Part of a small language model's weights.
Architecture: RMSNorm before and after each block, no biases in attention or MLP, capped logits.
Training: a variant of Muon for these matrices, 90M tokens, 10999 steps.
Each number is 128 + 32 x the weight over its row's rms, rounded and kept within 0 to 255. Layers, rows and columns count from 0. Numbers have three digits each. The size before them is the row's rms in percent of the matrix's.

# layer 7 attention output (transposed), 64x64, rms 0.154, rows 56-63, columns 32-63
087:136088118126149159138151164119202171091111152089120100145130121116119121085128115084082130106205
110:184105128176113105186056142082104151100094100152120126179130119137077116112131123105087063219174
104:128156094161091141216069214216125125138153113113103103106122175108111095137130147144113122120160
108:122113157132139151130064103052091162078118087130127193118133151075139187178137144178108097140107
115:121136127124110146140107153128134110120124183085142129202125173101127134156162081086149187156123
110:085095120173145146121102138170164187063182072168164139072141164158093145125112106117149093169154
089:112175168116111123085156172104136117172117134158178158106060101048081134082117162130096152097113
087:103162095124194147191168110155151100108151103128078115096104111146148134146141102157184112095064
# layer 7 attention value, 64x64, rms 0.165, rows 57-63, columns 32-63
107:096095184225101114167101108080122184135102186133102188137161113132097066123117136101093108165173
104:090171115093117187146127127193089147118098121188075166160114115105138119092178123123157069138146
108:134080193165142149162111156136116105042095119106129130071126113083145088159124151161161125087083
112:074120150137100148112145097077118143120183162179184173121078103145145197030129175129122096099166
107:153125124180173169110108144154141139130163071144120074153106139109123104133138131066129119163110
093:134175142106111146114086153168155111084108168137174146059149180090042127108158121108116165131118
088:147178132131161136160092117169114072132155096105049107175143159082144177174132115149138159132076
# layer 7 MLP gate, 256x64, rms 0.208, rows 0-131, columns 32-63
103:106191134162125200149100104162129134065104152129106183152159111132150100168113059161089107088138
094:105147106164145071152117210142183146138159130126137134182203194179104148143111151136161134120121
100:123103123148168139116067112139124121122110066116096162106120160158094172094037098093173078140143
104:097153049127142090125119127162111116210147090120151147168125118157162132164068123107155111096130
105:128176103164163170151092144108117155121147160127183046129143090100120101076055112148143153160093
107:199208118136115166084170159095114134103129105158080184112165111114121119106100150134113151152155
100:142158137184120122082077107121128110104206099145092147049134089089094137111124147129179141164150
109:158126144100081156101080136077073090125106087137116140104093086134130123043123143155078105144164
094:155151107147107166111122105162155117147118152195108188199155117123112174096100146206151131123156
103:123173119141166127176113123182074123148134110193161135190176097145124137137105120086096092103111
086:127096141110133051099123098105057156135116061120096144187081166116139139155127122135160173082098
109:107164119109045074110129086159155135172126110121069177160118091137058182136139157104174139091157
093:136186136091172157133098106146081154113125171101147132168111203162146176177109149167101179102160
094:127136144070164139123159093154116086125137132104105077107104083186083091081170086155073138070133
093:108166091117129135136102139119136145131138197086149108172133145132120181169127075111182054096148
088:157127175114099069135112151146176179118183134127116170099115119130069117138183170164071077170130
090:105108088155188145139160152108141171157120088147166143155158037061088155145100132107117097191139
092:161187142130090118198092128144093155134153086132144103091078103113104149137082120125127144175151
099:125139159118103105137084166125121175135176086112075126126150182119118156155120155101114146180114
100:133214143131175120109176179148089134062148096090094105084120124145101098155071120074106140142154
081:185150124095085192145111114168162167149107141113064111116093107146138115114127114099136119120172
105:146130156097141145073136111145095128105112114183132128059136086157115118084135162184158121168210
097:163116160168178114146166126154123074067101154126135134155134104079100067102139119120136093145150
093:145142078159095130096122159088169148166127073132114135106092152119146156083038136136111101101097
099:159154134133090095117108088211120071149143013135087098092129092121118129069070186137160178123135
127:089194139105070100129117092057098134085197121131138165166138124140171119144127144151155164123148
094:106132152137116075130132144149155067139154118070148175141090136117109190130163115161087125116073
091:139082157174121116189078124137174140139134080073072131128108127086197145104121154113163111160095
118:075104131069125146091118136168108141095077142145145178155105141132115201125116184119148122079096
086:124153067114114074071118147049082175102119139083140137049109132159132146161124112117150085145117
104:136168140122128161127111077104100122116179129131152114098140111094149158084123111108114134190204
091:101119108123069125150105224087112083158162111209131115144103077111057196113110097123108091093138
119:185071071133142193128143096133107204150141149161103114143047134153144207120096143109134115099104
094:136150125086104137147126154134119065132144098089131093129082085107147104091131152161145122167158
108:157113082103144177122133147130151122126076161131168141162132114150106181102099069133105120126106
093:061146125125151176112115151120093116139197127163104149081159131202116150158119134204052165138131
092:081148103139139104188139088135103094124177117138143106132150117094157163078132144106132200137130
089:043098117120142090103097111171058100064137167128132131104141128109137134170091158152173172089131
100:161100166178120163136108115129169110156217174127117146162120087097111107114135070167157134112055
092:081101156137070126128092099173151141166181123119085148056142163133135167125120115150165130160140
100:099082066126117143165121154127142167153096102164130171112150135116127107138141161116116080171145
116:151107116151164093062154145145128135154205149110155114105131107173100123105137178160154132163139
089:155156083085090127068119109124134121142100089146084142094073097130111179121097152090127139142167
096:168108135146115078164088182155137121113185074125118057148136124089099123104074159128131112141188
087:131186162108120130128143109128177154127143117124172194095124086157165107056165043116182151158110
097:118148111151123057113137154123157132149051111076112103198173080111149154110125097150187098120171
107:108154100130131111086088129148146148141119103164131167082139102101138149090062195139143095081107
109:101118110201113147178143103137166155126159167050095100173197149202070130092115136106138099143133
094:073115104100188100179145114184107097090137134099140117112111140113107149133153091134137150219139
104:160163135157149132048075136120076167068105113094122139154155138119150143111074167102103199143096
113:168099141092186120102110139107117133110155130129095131126152084168058139186120151120151133110067
092:117120141098177140131146167087121110142089099117184124142124130134119143100054090070183095107136
088:166135110084123124098126170099107135137141137176146182159199136128117096139088101149074120171153
108:097101139118144091155057120160147157087146170100097108134196078085107161161086061124163109076065
097:076075142198100117110229148098121105156126167190136179126148147116109144087113193153122109101143
098:123154196162185177129138137095122136167143189140112116059090101094131147095165153128104105081117
104:130085086100135151102097143102135133130091148107091140081155146130102216106108183176138140160124
083:170132107094137086076093174118165106107129102125043132122144098104137140131110137160129103179159
086:136171126076126096099121146178121101193128089118150174089121129128135125077125189132127108163094
103:168197151105159118117122158144155136098170078103068164067193090190110146130145151141163075163119
090:113100128071161110096080130120110116102115132147160182121069165137145063109090120113133126124099
105:107105167115137120137111097104069121116096157144105209125109080139113080098136146161106145137094
109:124173134117164118023103150076091098132163101190132156090106062151162109177117142129133166122155
094:151133083143123087157138104123098138107103162150101130153130072146063147142190124111077174162068
126:085169134092066104087086114127116138122148138163114148143100063160148117107148113174121133092102
106:111138101138167074081148088104101144105203100124136114115127125071116088153116177063084146129159
102:133173124159109119064100100138153088114130105150094150099078118163093152100138148168087117165161
090:171085115141113163144120141166106122120167080164075150079061150090096191139196143112113159126088
101:137106162115178172184110069125111192105149155144130110104118132125132169109040133145093097129129
103:134159165125127089138105132108132127079124139104139118161101118164142176080144100115114130144121
095:105091188160121144108132153139136107129126087176114138118094137115145189084130156157147126134131
093:100072181128115107089137127145117134105163196099094153149134098117127123149084130123156164123125
091:081138102086164157100165120118155131115058167173085114092136115081078106078095131146153120111097
109:091135182146154082085198166131122150129157061151107152098084070164070112155123165145107204113126
099:117187150173124121150075147104131129090170115098145042086146103130133164143126165149168145147182
107:143171116109132063121131137066113161096128147127089138053119131162132079095099093081072100082116
091:128194093189170145112147111078157176132101096201120182097133111127119167079065147139084148111155
096:134130163116177110172098192139095109103194127125158134128116134150111115085180120156089114154115
103:094116193131076138149097157131121149155214145125118129125130122112089084097088130154093116107174
083:074119112179166159176131103119114096130118164172122118179148125119115157156134083110185113129112
114:124174124185143142081171168126073164109096145137122166056156131165103146130086129127155117157090
101:155145086111156158048122117072121129111120086092031142114144124180088149075127101152140138145155
102:136100116146142134123176104112181173094178160086098124101107103101133154144138154155145161180118
101:144098152109142085093162131107129158146080106131182183128104095100179170118172166147153161113064
096:093109107137151095145147112153097136142114138072196138123149120122133148129116136081141157169073
101:132122122132156100129156153174194189107185072097137078119148067123154131065091120146168117129161
089:112116114149187086132082074095172137147102137184060183114151087091123151139119097122097078124170
109:091137166124101122147113144165140060128105056107106167159094069139092134090144114137125106181106
105:158156095122152146148110160117078098086151159136125169100186116100147123166079150133174140148176
092:127112103080098103132111103098197139037160132070062142131115109101114082128080090137089147182123
098:074079117046054148098122181146146118176107130124094202152115098098155183128074160155141109115141
092:172096093121157147094104115148132124071111143105112106094114145139157171056037117133127125128146
089:107152115113143139145134167132132223065116187122086120105151116179154136126165068062167098138133
105:103131168074164148130100163135187152102176136105126135129088172038130079086125097151151131089120
092:154100085134109126155128087096144127162129159092097153082226137124110115090106163115127157148150
115:138113067081153115059119153114129127109203170107120149153099101115074130136167113130120191148075
095:096187106120103139097119180048166151111073082122107119126124160184124151099116085147161141100058
117:112094110166093104181129155158159108116117154141138118126156159058132139060056159153156141117104
099:119130152111050167150131133101141095172101180177045165136143092106082133132089153119121145103089
092:098107109048127074146126132137069133056134163087133127148175129148106140150143084079118191138138
093:151155141116118144100135134062138166142138135141105119114214126170094090094106126133113107188090
097:144153082144101113148152130094050085114159140120115150057170134138139103097128183110201124078176
093:108107152085138096091133132124147163081181135190154137111084127104111103093172113142128118162127
101:119190146067099164152139180047117128170089147105117134136148094095125166153079089101105200090091
097:099146120117115124065135126150144130177121115114126157086086104116098132116108146124197221121120
106:128097117140093113186145144132115160132134135085099087149186127145098090113058135149174114136104
105:115155138096131137120121177159138083186106088133127159127146153070073155122109073074088160108095
097:165168150158154095113102062085044085115220126146158082159140140130132153119151157121160171120139
088:156170153168149124109185151149155227142121101133144116093134148129067139178096126173102125152038
097:130204173147101158114135150170143141102160078115089134097130124145089092121083132099159078132165
093:162110080124138132088159124146138176197165188068163137129110111163200128087120153151147115093160
093:141141083132127113138099143103146036195080147109039189149131109146112141148128152087120132085113
106:145158158142106132064114134106165204122167109138171142134179082116121155127132142199122083149110
105:125170154138163124113203129175053139088092171116125174193130126157142089139098143115136150098172
099:207109100115156093088071119165138077059105140135113133128106103180144113137121072121126105119081
102:136179123090144102110096158082099119110143199120104132141111103109142154166148109092150111141063
101:142130126133173074146119176136100056161147121122062095150100154164152142158092091129143080171151
108:117131114109119085091142128134085136120138148145129173156072099130121133163098118077066225136100
101:157101139165170109121176165068168100181089100152141168160103180115056150105099111129111124093087
096:168130133130134150047131116102136173119163107156078188119075111145087120135136122170172080148120
113:166163095145078114093165097170168117126099106160115177138099098098086157101128155184137124174087
095:094133132134124114113199100128120092160131158127124131145162121104164167128093162161098135149169
096:107118137124078171123194163067165159138161153120100139114155127115126160124132157144150068077125
104:116159139132105142130083162126088085142151152059179117119091141108103182129123135091096174145122
092:112131184126138119158096081107070086155176128095128135179081117121119084086123150141065142132159
097:038130110086107123170117112092194137090117069073152140139140076099081138069142114135162073156113
100:133116133143142079084173087154105132132175136142159094126122203149109143082101123077092189163133
113:158139138142097157106127162128095094080176155115122087100130156101135119071075152142087137139165
104:091121164137146095095154131134124123113128109111150143113106137112158105081104200130179106098172
102:174104123155179099117143047152135149157151187156078114176127086122082144137117104171138152078064
096:157130060211171183110128104178170123152157107087097148082134102163107185123097122086150142141113
099:136082069071115116128119139138072176132119163137082139130100091142140196096119153180092100170130
# layer 7 MLP up, 256x64, rms 0.221, rows 0-131, columns 32-63
102:135186159158127117100082147137099129124107128102148138145130122166168130171104126148102129106169
094:113077078139111209136112154140164164129179098171141157159197110119080152139159097151099133163174
098:143100093114109095137155190168120151122114087118117127088152146151138181152171082138147184149159
104:091100152131106142136171109095140110062086156189108160107114126074168138057111135163115156145121
092:124152106166115146164113138126100132078182103135156095096168158128101102171149173057119083175172
103:137150111160175160075141148116074115129155153162114077088113088082131137125142155113172163131173
111:139097153132129179125167114084100169079156181108114124114130163098185115108128090157058119155099
106:126135028178164141117167144177178208144107106130167090110133130115161132123111078184135122102131
091:102110118143145124143161140162161056131184116139113201129095104121119119084145176114176149141159
107:179100087105162175102104073112159070121185177161143141148176146096130147105163136161085124115166
092:179112106133147116072131124069079152134129208106104090093183147101075135068087106178134106121124
098:141118131152170157181096136085170122174168125146113122154156140144114086087162137128074113147102
089:159129114198123130081120136084165110124066123139137142067124135128138106049145155191114083106128
089:154081128140137133161157132096129155059143138120117104115175125172108074126147071192090090177118
098:127186167106095131114095096123085105119145099086119102089089121145098144130119074035181139171120
089:098117166113169106200194123137160134147122098110134163146149117126084177203096179140139124155109
072:122105129141181197132131128137132144168086121195124131082112112093073189114088185096133107160155
100:114133130140092053125155133128145093171135129183124165173123178182164094124079129064075127155097
095:149072055162159100048196115105168132124134158150091168194150133126102115146132109107105076147156
100:169162098169108108113109080139074102098099132128109186159095107140142110137147104120118154163057
091:095080124038169124174098109155102148145170129154106129156140140138166107180147182122115078096139
104:144158188120111116108121143134106178122178098103197181086146059137128136073110133166159125176145
101:101126161100062068138166115148112081178186150129191173168148124185187082154114142145135121157122
102:101136176179117105104097120132124125127109129146187089084162170086139124164060103140155159137127
104:055107087128158116133127118102113208164140163153141125112156117145132152180162139073112161180166
113:107135102118162164088118090134159163112129089172203151104117142175114146087126119133137118130099
099:128138158106149144114120122180159147114145141095082149123158143125157121087150124151151094127138
092:135099112138116125173162091123111120113083147201127146096081132178102129192158108139157108189170
119:103136154085132125138109144141140154142164112094049155143194117182140056138118129126150113088190
088:111157140159162160128126121166104202135189096086112199156132147153183098175174137107148107161155
106:118180181067132091116123121158105121159194114146113056104108123178139132120094140141143118163168
095:087172122154177166092125142130193085113063127103161149074108136077110137126132125123103174087137
107:160144121157048069093127172149175071124153135105107121122150091142142110196154128086116122125113
099:084128105123112131100140103107109176108197143110107110147129127151192122222147132158183131137060
115:146120166161133145124146105108195132113134204136071168138145143140116138126127123089121115148070
087:140083130110130148148149072144070059140132112137153187145096125099126146140170107150146117111089
092:143089088123108112106186106145188173133076125168148152100129114150149145140182124148139124121134
087:157159075126128125142087093088081152106132164136066141121120130156165086126108094076137104151133
102:093145123118124127126077185089112173126052139154090114171152139151149113158146137059132059143102
100:181097142175098131121139113108121125158131119181121137155165129144150162069111129198069135167080
098:125146110106125167075122085174160100133108107127149106125079155120092104074117093136079199085140
105:105090121142078165142099120075147121132142116070119156170169191137162134117142124118076196067090
084:122160165123143135065172094151115103172146106130128086087115100169098148154105148126148123110142
096:174116153131079176071110151111094124090135169139112135139073109125135163118129162172058123099127
095:156212131105128136163076079121156124142157126132144112061146163162120139177131062176122136091174
104:137137113190164133115091098120149123110113147144086132130136159126141119084106140063185085135135
119:193122061098137108133120132160131083123140065193142148128126080068093111064116121131102178139152
109:142143047083099078158104103114116116170113121113118172101099133147160121153123116167113106155160
104:152137108199183137101205148159183133125169163141155112137122084122099116144150149129178135104135
107:096180126146124069162079148133106133104188105107143074104116118164117132123126179151093146123183
107:151160158104114130053174122111116154089135155143135112104108119143132075129147082103119121126156
097:194083091160100143186116102113169142145124168111101147156127140087177132074140147103137075175078
099:088107170083155114133188102166148073141148076114086157190112164113147171170077106128089164195139
120:100126158111058136141164110125068100091144084103154154143154075149170123136145151119118112132131
097:170150194117113122102114175109163118148095149126100082089176112108146157121091146144099182136155
103:125087088137146091115121106124109096112113118083092112153136116182028122146139154108098105059089
101:131175128149108166146122126118100121146120090184125116139169158169096115109093134059088082098098
093:122175155100110123114057126040120098069161105173145118108169085173128084091164099139165160126150
096:104149157147113099153103106145164119094090142164119119169093125138174137093121117078161106093121
105:156164107156109120145099154173127106157125163049112157104102137185128112179124125140119100069068
085:173115119045127107223088146155163111162094180092097137086172128119147130103160151109146110085111
107:147088120128115118114111138153140096145145169140122043170114152100157160178101107102098118149136
099:087056108138118082183111141087163151106140119151156120184130159118019121134156155147146104097115
092:098147133146122090134114193112058169096130131137142151119083148174039110137132120146113107127102
124:105140172097147131091115138111151133131124059160190128154122147175126158148110106155145141190157
108:188132100180164132057166160114128167072191120130130116116124105089126117118139114117149148169124
104:122115129071148187147045110104060151132150139064148108175147129131200084176100137161080093147128
090:124080133135141080176118129122165155131114087180169114143151134102118141133151145059085093118169
107:074115173101096103086152167088172110139139107087120152173169125122115075143178123093172138148105
096:171120142074119161127079060082125072185173108145169107167110136091156059170119140092147172122070
095:180069137157141117105183162161137161126191127114119108136135182082133148081114155120171151115149
094:151112110148160125105103198132161125103120148099157167124099107142100096106153141204142066143151
097:076133053116062164123130144155149201113122132093143137141082165138058129123154102177122095121140
096:150151198176120122188088110174112142074137161102125058135133139168198121072106144119140130181123
098:161109208084146067093140122108112108096165139137097116083107126137047140133139135093169157122097
105:138155098131188137086127097173104163108111171173142128153119146202185152168126124151101102097123
099:133109155114127143074193146129119143163072086147135092115153144150117153118166135138136100085164
111:127087107084169120110126174171117097146124156146122162109118135101156148125149154099120053162163
105:118132105126133128105182121119099149114198149141091098102161115167069104138139142103107112148168
082:082120154070083129130114118123100160127119105105129086190150160085147095109107117117103125143141
116:165113102161128139106125119114100164085091153178152151148124143176141135101104162142117145157121
102:146100104135145152108124173147146122139111117119102146146097085184133136116148161112120191176057
106:090132121093148132148122110168134160097157159083201135129076164136143107120152176132174181155098
095:081116111142125100116136114127128138162131126112035161102141121125193103116153131101157142088109
106:152170144169095133135142120095092136121155144100156168119101162098071122130161056048135104091129
093:069141162154182134121139157114066079147114112144140139143153143161143122201101156090159067081121
104:111102121131166119118140080143202121077146145115143150184131185157138073138183104166197146119180
103:101129100145064111118169084070115090082140183172085127086129149125142135098107068136109172180104
095:131134135081166185132124136102115108166143106135119175198175092150112128155177102099205115092147
087:136110091103126158078129191124143122165096106120095080115122120080180153095089178143177156123120
088:151094118133122184154148192096172118128125119135117157165164111046077161095071141182142156107134
086:128093136083161114174106156123107153113147168118126133181124096160069120150121057164069094157088
088:139160142064125172149053085171138158068115133146129141186152122125167166145154130114062132151148
102:121102130138120107103109156105063132093119071140148151142113154118149128096164144123088092083154
094:144093201109112139170127129147114194108117101146182154135089189051103147073173132130122121135092
112:124127167103135098146098085132131098112143119204097100132161119103132089127172055086094161075098
095:129133104086142173188101079128205086135109127111104156112131084061126122100138116167070119095167
109:165164189064167100166122157051150144151106074172125164122091169149139114099146109114151104159146
097:182110148162090062115069154149116149165159138123089123137099148184098180143109160150110182148168
106:128098161068175156103139110113134114086163108109092165131148069152166108082164178154149106155133
095:150207138115135165149167125122121087090136109100108120138153172097158151146105166110113074148174
098:124099144140161121210050147086168123141066145120145139113188076138151108106157113106130124109132
094:143085084184141115133159141115091156109179101132128132159134168138148141120125165090142144087142
098:141153123124074061186108069142088101129157105151112154147149107102140118174173138122141064118074
106:116140154173116119108115152168182105145112089178136163142104126053164129026174114125112109123147
105:079152112181141100175183081082136092137130129058135201110127123064143115155153155117091098104164
105:142173115083107189166148062127167152133116215157113114111123103104171115127106131118161143150098
095:035131079093121147195134141149187131134058123141150122138060106104134152142155139123130137092094
099:120184179148101156068225203095150188137126184089120187100155114166110132153127124122137117148093
085:174209168157054174130114120174075157146170132150111127122130171142126093125104138079113115181212
070:180163113119095151143173110165149137110138133113134173115115107198147123171104142142129190071149
105:128133210084140117116146116153098166079162170139162134118143111141160067118111083108147130128097
102:122164153170155123142172169155119237115126117158143125149148169119085132142101109104132159134063
105:066113115139094094073158156140115124119168154184082125138129122108164070110126106045102121144085
090:135105088109211084134151131109117161123096119158119111115044181087149098184098138082082152087125
093:155141083132107139121081126133112124124161111114139123087133162185137117116123177133215193153180
094:110153102146149122094125176077161130108122112156136105134131110177123129150097115101109173131103
101:151109114097143137074167150168089114122059141125137134138150109130071177176116135103165178176108
097:142150120090183046141072108095129065101096139097087156152116129125078167154167094068145183154113
089:139103142113111139137089111080161100147158093227108172129110052121123134173182117158166145117140
112:155102063159117121076106042119197088143136149146145100115081119152154149126180120132172100156117
100:089155162082112073135152144110107061111106142128144088143115138101106103113106120150130100129127
103:140116085116082134169136122165148168225173101168075105120106158152133135144108139091093140157148
101:123155105156136105104138084127106113139081099087155168149126171088162106136134131136192118131135
092:135129115129164181134082133151135112136128110159096140175093070090158168168041165140102146103102
106:136090107095109156126099104065113133120133132107152119169086154105149194124143129166069102119162
114:127104131150125134130165161183034171150111109085153076088159079110114146122114137112113150128218
096:107099107145075114110123169209127213124135090143130127116038173124105133169100115166122175135148
101:139134112132160091126183102119096101174203083146177135115092143157130110182108165111116166117147
095:095124088126108092135145072136141123046141136146150179081125119156124168097132182149168122144183
093:094085104147121202164137135103156145192134061161106081097193088064133095147120175140088146086098
094:102148148078064053111150149159107094106133122123148148146141074128118132198141053120185147179173
# layer 7 MLP down (transposed), 256x64, rms 0.0506, rows 0-131, columns 32-63
100:114123163101091134146118102143093165115147120068136154217133171058155119162107089139105184125099
092:135108159176132130127074130162125094126149151169162098068114142081109090184169132079205086121106
105:104167103149114120110147081150068157123158134084094126136128101138100139095103146129080158155121
103:133125103086111150113172108105107132129119142156039130142143102117145119127097088125116112095129
088:183114112128124103135143111102121139191055121117147165126142090083114111106182117177213123087130
114:057107149058139106118087100182140113106136080109138072180100161132143126160132129116142176133076
100:182097146070115124149135109145133107143070112154127174165126119154084093158112126154138130070124
100:149158119121139176150162097183118159128123104050103144128121115127130124119141167099034116146091
101:193095101136170154105098159080145168113156069146142096136135139140132140098168156146115113123164
108:186098158123100092062095188078137129140133111084129131104071157086096150131108099041146133174116
081:060116103150123124108110109139152100081090021174091146127082119121137134193166077093116144139072
100:099156119200120082148116144108113173135079115127115149195097107122139135103081190114126103062139
098:052148187096120062141151124105086140172166129115122141110152074118056091180125110126150132127095
086:138115114132131118053154094133096139129161097106124108104085133176148201106087118081151112105129
110:161201122106178112134096131087122114102077122152101091169149139195179133180113115063142163118135
084:150192131080083103106132116112079163149179088175123109122105106134086122142122081073130213073113
093:160117102154091119125135158168167153160087166147150114150133104132170094165148143126156174087139
104:087134112108125145076095133100085162103124125084169101115160176080071123125165111134157200139156
087:136156073096078126124146184143114107169139086143106109064067121126056162120121083129158114153128
102:060083153087112128104129194103106085160166095108076145122105126116163144159129159126160160106151
092:189143111158104175117144093138239147120106141153077088116119096082119113117138094157130115159115
110:165114131126119124139173149140124065076113112112130150186175166082177120120171133150163125131164
099:139161121111154203121115133085116072126105131106184102131151114126113133097157123152115157142062
090:129148102086121127079119146117098111109127149125071193150106120141077151147138170102069144138116
103:216109107162100137152176167139156091159079109167123090143161125098109120090116113133130112102145
158:126114101199095108086154070119191124142181121148188153092168123119171092104143156193171081127176
089:114085165184101101141156141094118085191100128171141088153166159118098071105152096145132143120118
081:108161164144142167085147136111118087113156066117139140123094093131108121092084076119077184150115
102:176141097120173100092129136132085141106162097143132186084066112136113170135134121098129208112135
091:166150143139117098152189131171131160178117141146100148161100153128127173055070107152102093152132
096:145166090091155124123179142064132141085150161151093146173112127090105159088144142095137124051069
105:082170113157100170138131185148172056098081138078081121152148116132143081125126100108055136088126
162:052107131063108076123129104117145104126148118097145124108131154103128054133184101109191173121139
090:105140152105038099139083089098158124115066130120148110131154122110070176101092166155095174113154
111:102106104102165112112124129129075092212161080091081090105092133100089108089121165133174090105130
092:112135131133185144072097140075176135113087089142130114174138117155171107135184110116165199137136
086:094125176188131149158107115119036094142124103143126121158112147125151077135114121147139115131178
088:037104155144099118158109136171081109151173134107211110145142174098085116108172053107116164140106
096:104149097153178138123194071100113149142145091112093117091073079121146131144132122127157186095114
090:137171132091181161137075107199101119133155123138119133128203154104106170118142123097142114064119
098:152148157109159061097098173121151146086167111141049097128116101108209146127174117115183103135104
107:144114133151157055094091107124108165147125153151232076081100161135121155128152098064103132153153
115:105135113083147126131097186079125137055111140116147149133111129144139123137121129053124154137127
085:090094157174123100147108138143140106116118140156179168181125168135135100122136120092151111132141
092:085131083124108168119159158161093168070127092109124168187128177133194151120128116154054122125078
112:155162127125118099179165114117122109131111116147106119140172116143121128112134118151134128110179
107:167139128127092073146129159089070167146095124115073143102135088149166132125084153107168192170149
106:155142094103095079119216115094177170119074127166078154131178139123141115113176165109159152178188
091:066084087130119167079089104127121120129121089106152095106138211107179088103204097121124122161157
092:087090139156125111187121046119145124130074159140114127156154169091178149105147119138143124166137
111:103155122068091152125136141130145141107159071140133147096103166124122175116119162115111144107095
099:094151119133085151098139161098124098155073108139155093118135158131073113110137125099131151152147
097:135140097188135200151133087074153166147155128135147099134120092091134121116166159102165148093142
110:131127151087093074138070120173155104128175186142139105143106113088168159138064132183136146062122
099:135123151071124123097056130101142080081121088125172124128097102153180149152149084155184056145121
089:137125126149103132123086110163149115128106150129096126113111093096142178117120168161230171117182
094:177157155131128115113160123124073141107139118082129140132061189096133204113103111144126116154107
098:033134120157144121150154098167140180154173078125182151080115144169102106101116084113107104131082
095:131125167172225105116098118112161100088215107142148116074084097159150142153138104109116101093151
103:151189143143146100120153125179171177157108065138110092151165136057123123097131091176137138168167
090:100087103141117099114168077105093086112118196181133132144126126110095120085175128147120187133143
106:049114088115209127151115165096089102139123173182108117126073102142134102084118123193081140150139
104:206123115166156120116117121174104106187135110169086128117114138147174132145168122127119132181161
089:159112118168155166165170128070093108155133160146137097163183153089137176103180128090073123093123
107:120101127133094140202151151114135150085140160183165127196171083113161132131135158149143083084123
108:151086072106067147081115124097095146100061141101137161145118112121110112108179146160061140184132
102:129133114167095172114211114160158101158097130177137121107094194159101134077169172127155115151139
084:159145130111136135061192089126074122124116125103109152115111110119081125141070148128150093087113
165:073104136119093122121137087074102154114127117105155131129119116089117072121135112096171158105136
094:168149136163175044117146134129135120112136105111143151117149083164163191122071093173104101138128
097:115100143127129107146106085131172134169069111092112062124162125080156091158158085178114099170153
093:133125129083138167065134124054154067069136087118130129117085031134128111161127094111094159142081
096:158120160126166114139153155167169150102164116117127175147131172117115186140091102110061164100174
101:067097088120093196089177147118144068173129130138176165124113189122055130137100132124100140134078
093:105148150094115139210076130142161138104136142150149136136160159151139133133096218119177140082144
104:135089142145184077153090090128179144138176151129170090131103101148142106084148084127147137116193
092:107126145120088132203037111096089115099117104107098148140157151149085140169128111116122154207061
101:127194156140107098133145110110146146141090111143135104126120142117074107167159091047133111167126
094:121126101141141087206089149136142142138131170125143083146140107145165123099127134129198090075093
098:117141145106165145080108174140090129110150084150163125100126104120168192089068135147072079107104
108:089137134120132103127241189142150102169150127099127122137151085110101066097139099129134124146151
107:123160163147147115103149132141130157093156103168194101115119191127099153174134145086125161103112
104:115109139085133168152184108107171151124149189177152167128122131098174099165127144148104086095132
084:106145086099098148123147157106137092076093088106142042092115194088098140151145134120171118127162
093:127137084080168148115076096138135130097153101115095131122137111144153150205150144196136124090103
094:137070164140133111163122159138095061132121120136154110067154112233119123152156112155154142100182
104:101127187140117158153099052117101144107063163106146162175150188092111150103077063163149152140088
101:100157086086154165134114175192119159103145113114145138109103190161117196084080159117149130123152
104:130085151122120135112082107086079094142121167145185156147077111105125145094148103124134164152169
082:120058097154144170179077125149099152088103145147155118130140095144163077159163128133092115086166
123:137105116075115101088127103088165118078125101129160133147134118168157091143205133155135183120188
108:213121105229161145181162108153148130054135118133164102119146103143155183109122109129128149110147
086:147188195129109094082096090127151108090087118122068164067118098122100130117109194136096152098154
102:103095108119097184108165146102131184152113172046220101094109098170096109140081082144135072098130
085:161120108154112135133158139159136043129158138138128134168176106142189125119126118081068116127167
101:128113095081127129110150119069107079117103121107143172163148123108141096092110152183149097088163
093:165155113154145111112094152199063196157139155121149108135104100133133121153144159148095135148093
106:135109108099109167129139103130079084120088158100179157170151182107117092152144103182121114106100
101:073161176137169126108125118133096106128187171068122131167092073089152107172147135152148151065111
104:133142156141104149178107086153189179051162153143102130146109089107144198144116141123058160124092
095:138134146101099148095115137119117109107160092103183156071155164193118166138170115071180116177124
082:139141136131166156114165101154103110120208119092135126130049179135146112123075128107076141152126
096:111132099115089124147120129132117159133182158211169185120122114128189086088107092127152059110099
094:110115119118152165123180146159182138133158189159200092171104066140148194119127113172149104127159
098:150110140120133104114124109128140104146137143121105086183150096144159187210145115127137122133161
106:080199147139106088107074107080104156130150126070088126073094126135124135157110144127110162136126
091:152150132127090143105156131096087096117134090140063145078110173141111153160071145152105121113104
086:129090127130138120136127146144093116150133177091114151197151168081116137107137066130200087156152
146:164195143188146146117188122144152221177115111113169178161131149125103143162101159161136101170097
113:152191146096119097164062170088184105125090123106143114154169103159148126165109157114172177129104
092:161158172091050115187087086116108057120142112165128178169152125150120140194124133088147204107135
103:102137159109176141167162107091159096129195178147121146102156088096086139086161084101102105145111
129:142163144163162143128139166132194184205110106097118172093140156116111124182137165159123084128066
105:111095156134132134114130142168141132141164168214155089116136142190160178193156158105157132076136
091:116138159134113091133191162129132140164224115133144151132129124110153114084167080087109173162161
089:126163170153116088139146145140146130133170108150132123073104124188108080120093068101106114126060
097:139055165108111150151066129168140091111131195148085157115097122166144088115083156195139106112102
093:140138094144129151142128139157163136109101093094097086151170130115129077116152140164181149128106
096:060075141109122118131146149118100069128123152112156124118086075128139133131207114166168157145173
111:097073090073094147130094153098112104040137141152134101138153145111180109097126115119175122097136
106:114132111059079122095115201059083145095132105082073122145147136130116138151124123094136156128139
092:107120172129111138186095134089084117099089123092102120034107122160090186102128119101107152142097
093:193148116097117105103147161090078133109109096056136140164123142147089137165098102093163100104101
093:149141123085117195132128101081122132141121153171163178095090101179144110182069154149117095114139
097:121095072118092056160122136154096078159173078146125156151129107145133138100095126093147152148143
106:116105076128178107101110130133176110104109108146104132139132108188054101104117070113154097149089
098:108066064162094163135115135123150179120162165155129156134107182175102112136108101142155138165071
095:120097189111109099146101186142141079198156185169143079152081090128119134125098114123134096062116
108:146158069153127136116114184124147118084105134143145130183138136099069110165135123121175081136089
096:124096148208157184167069117186118110135158141145129118132115135163156070171065087131107107139120
096:124181081122086153075042106120095160036101154168104161164099136152124130149125117157185129089147
099:091124143095099144162126126106168126157108134144087087164164138147155035119156176143134101114087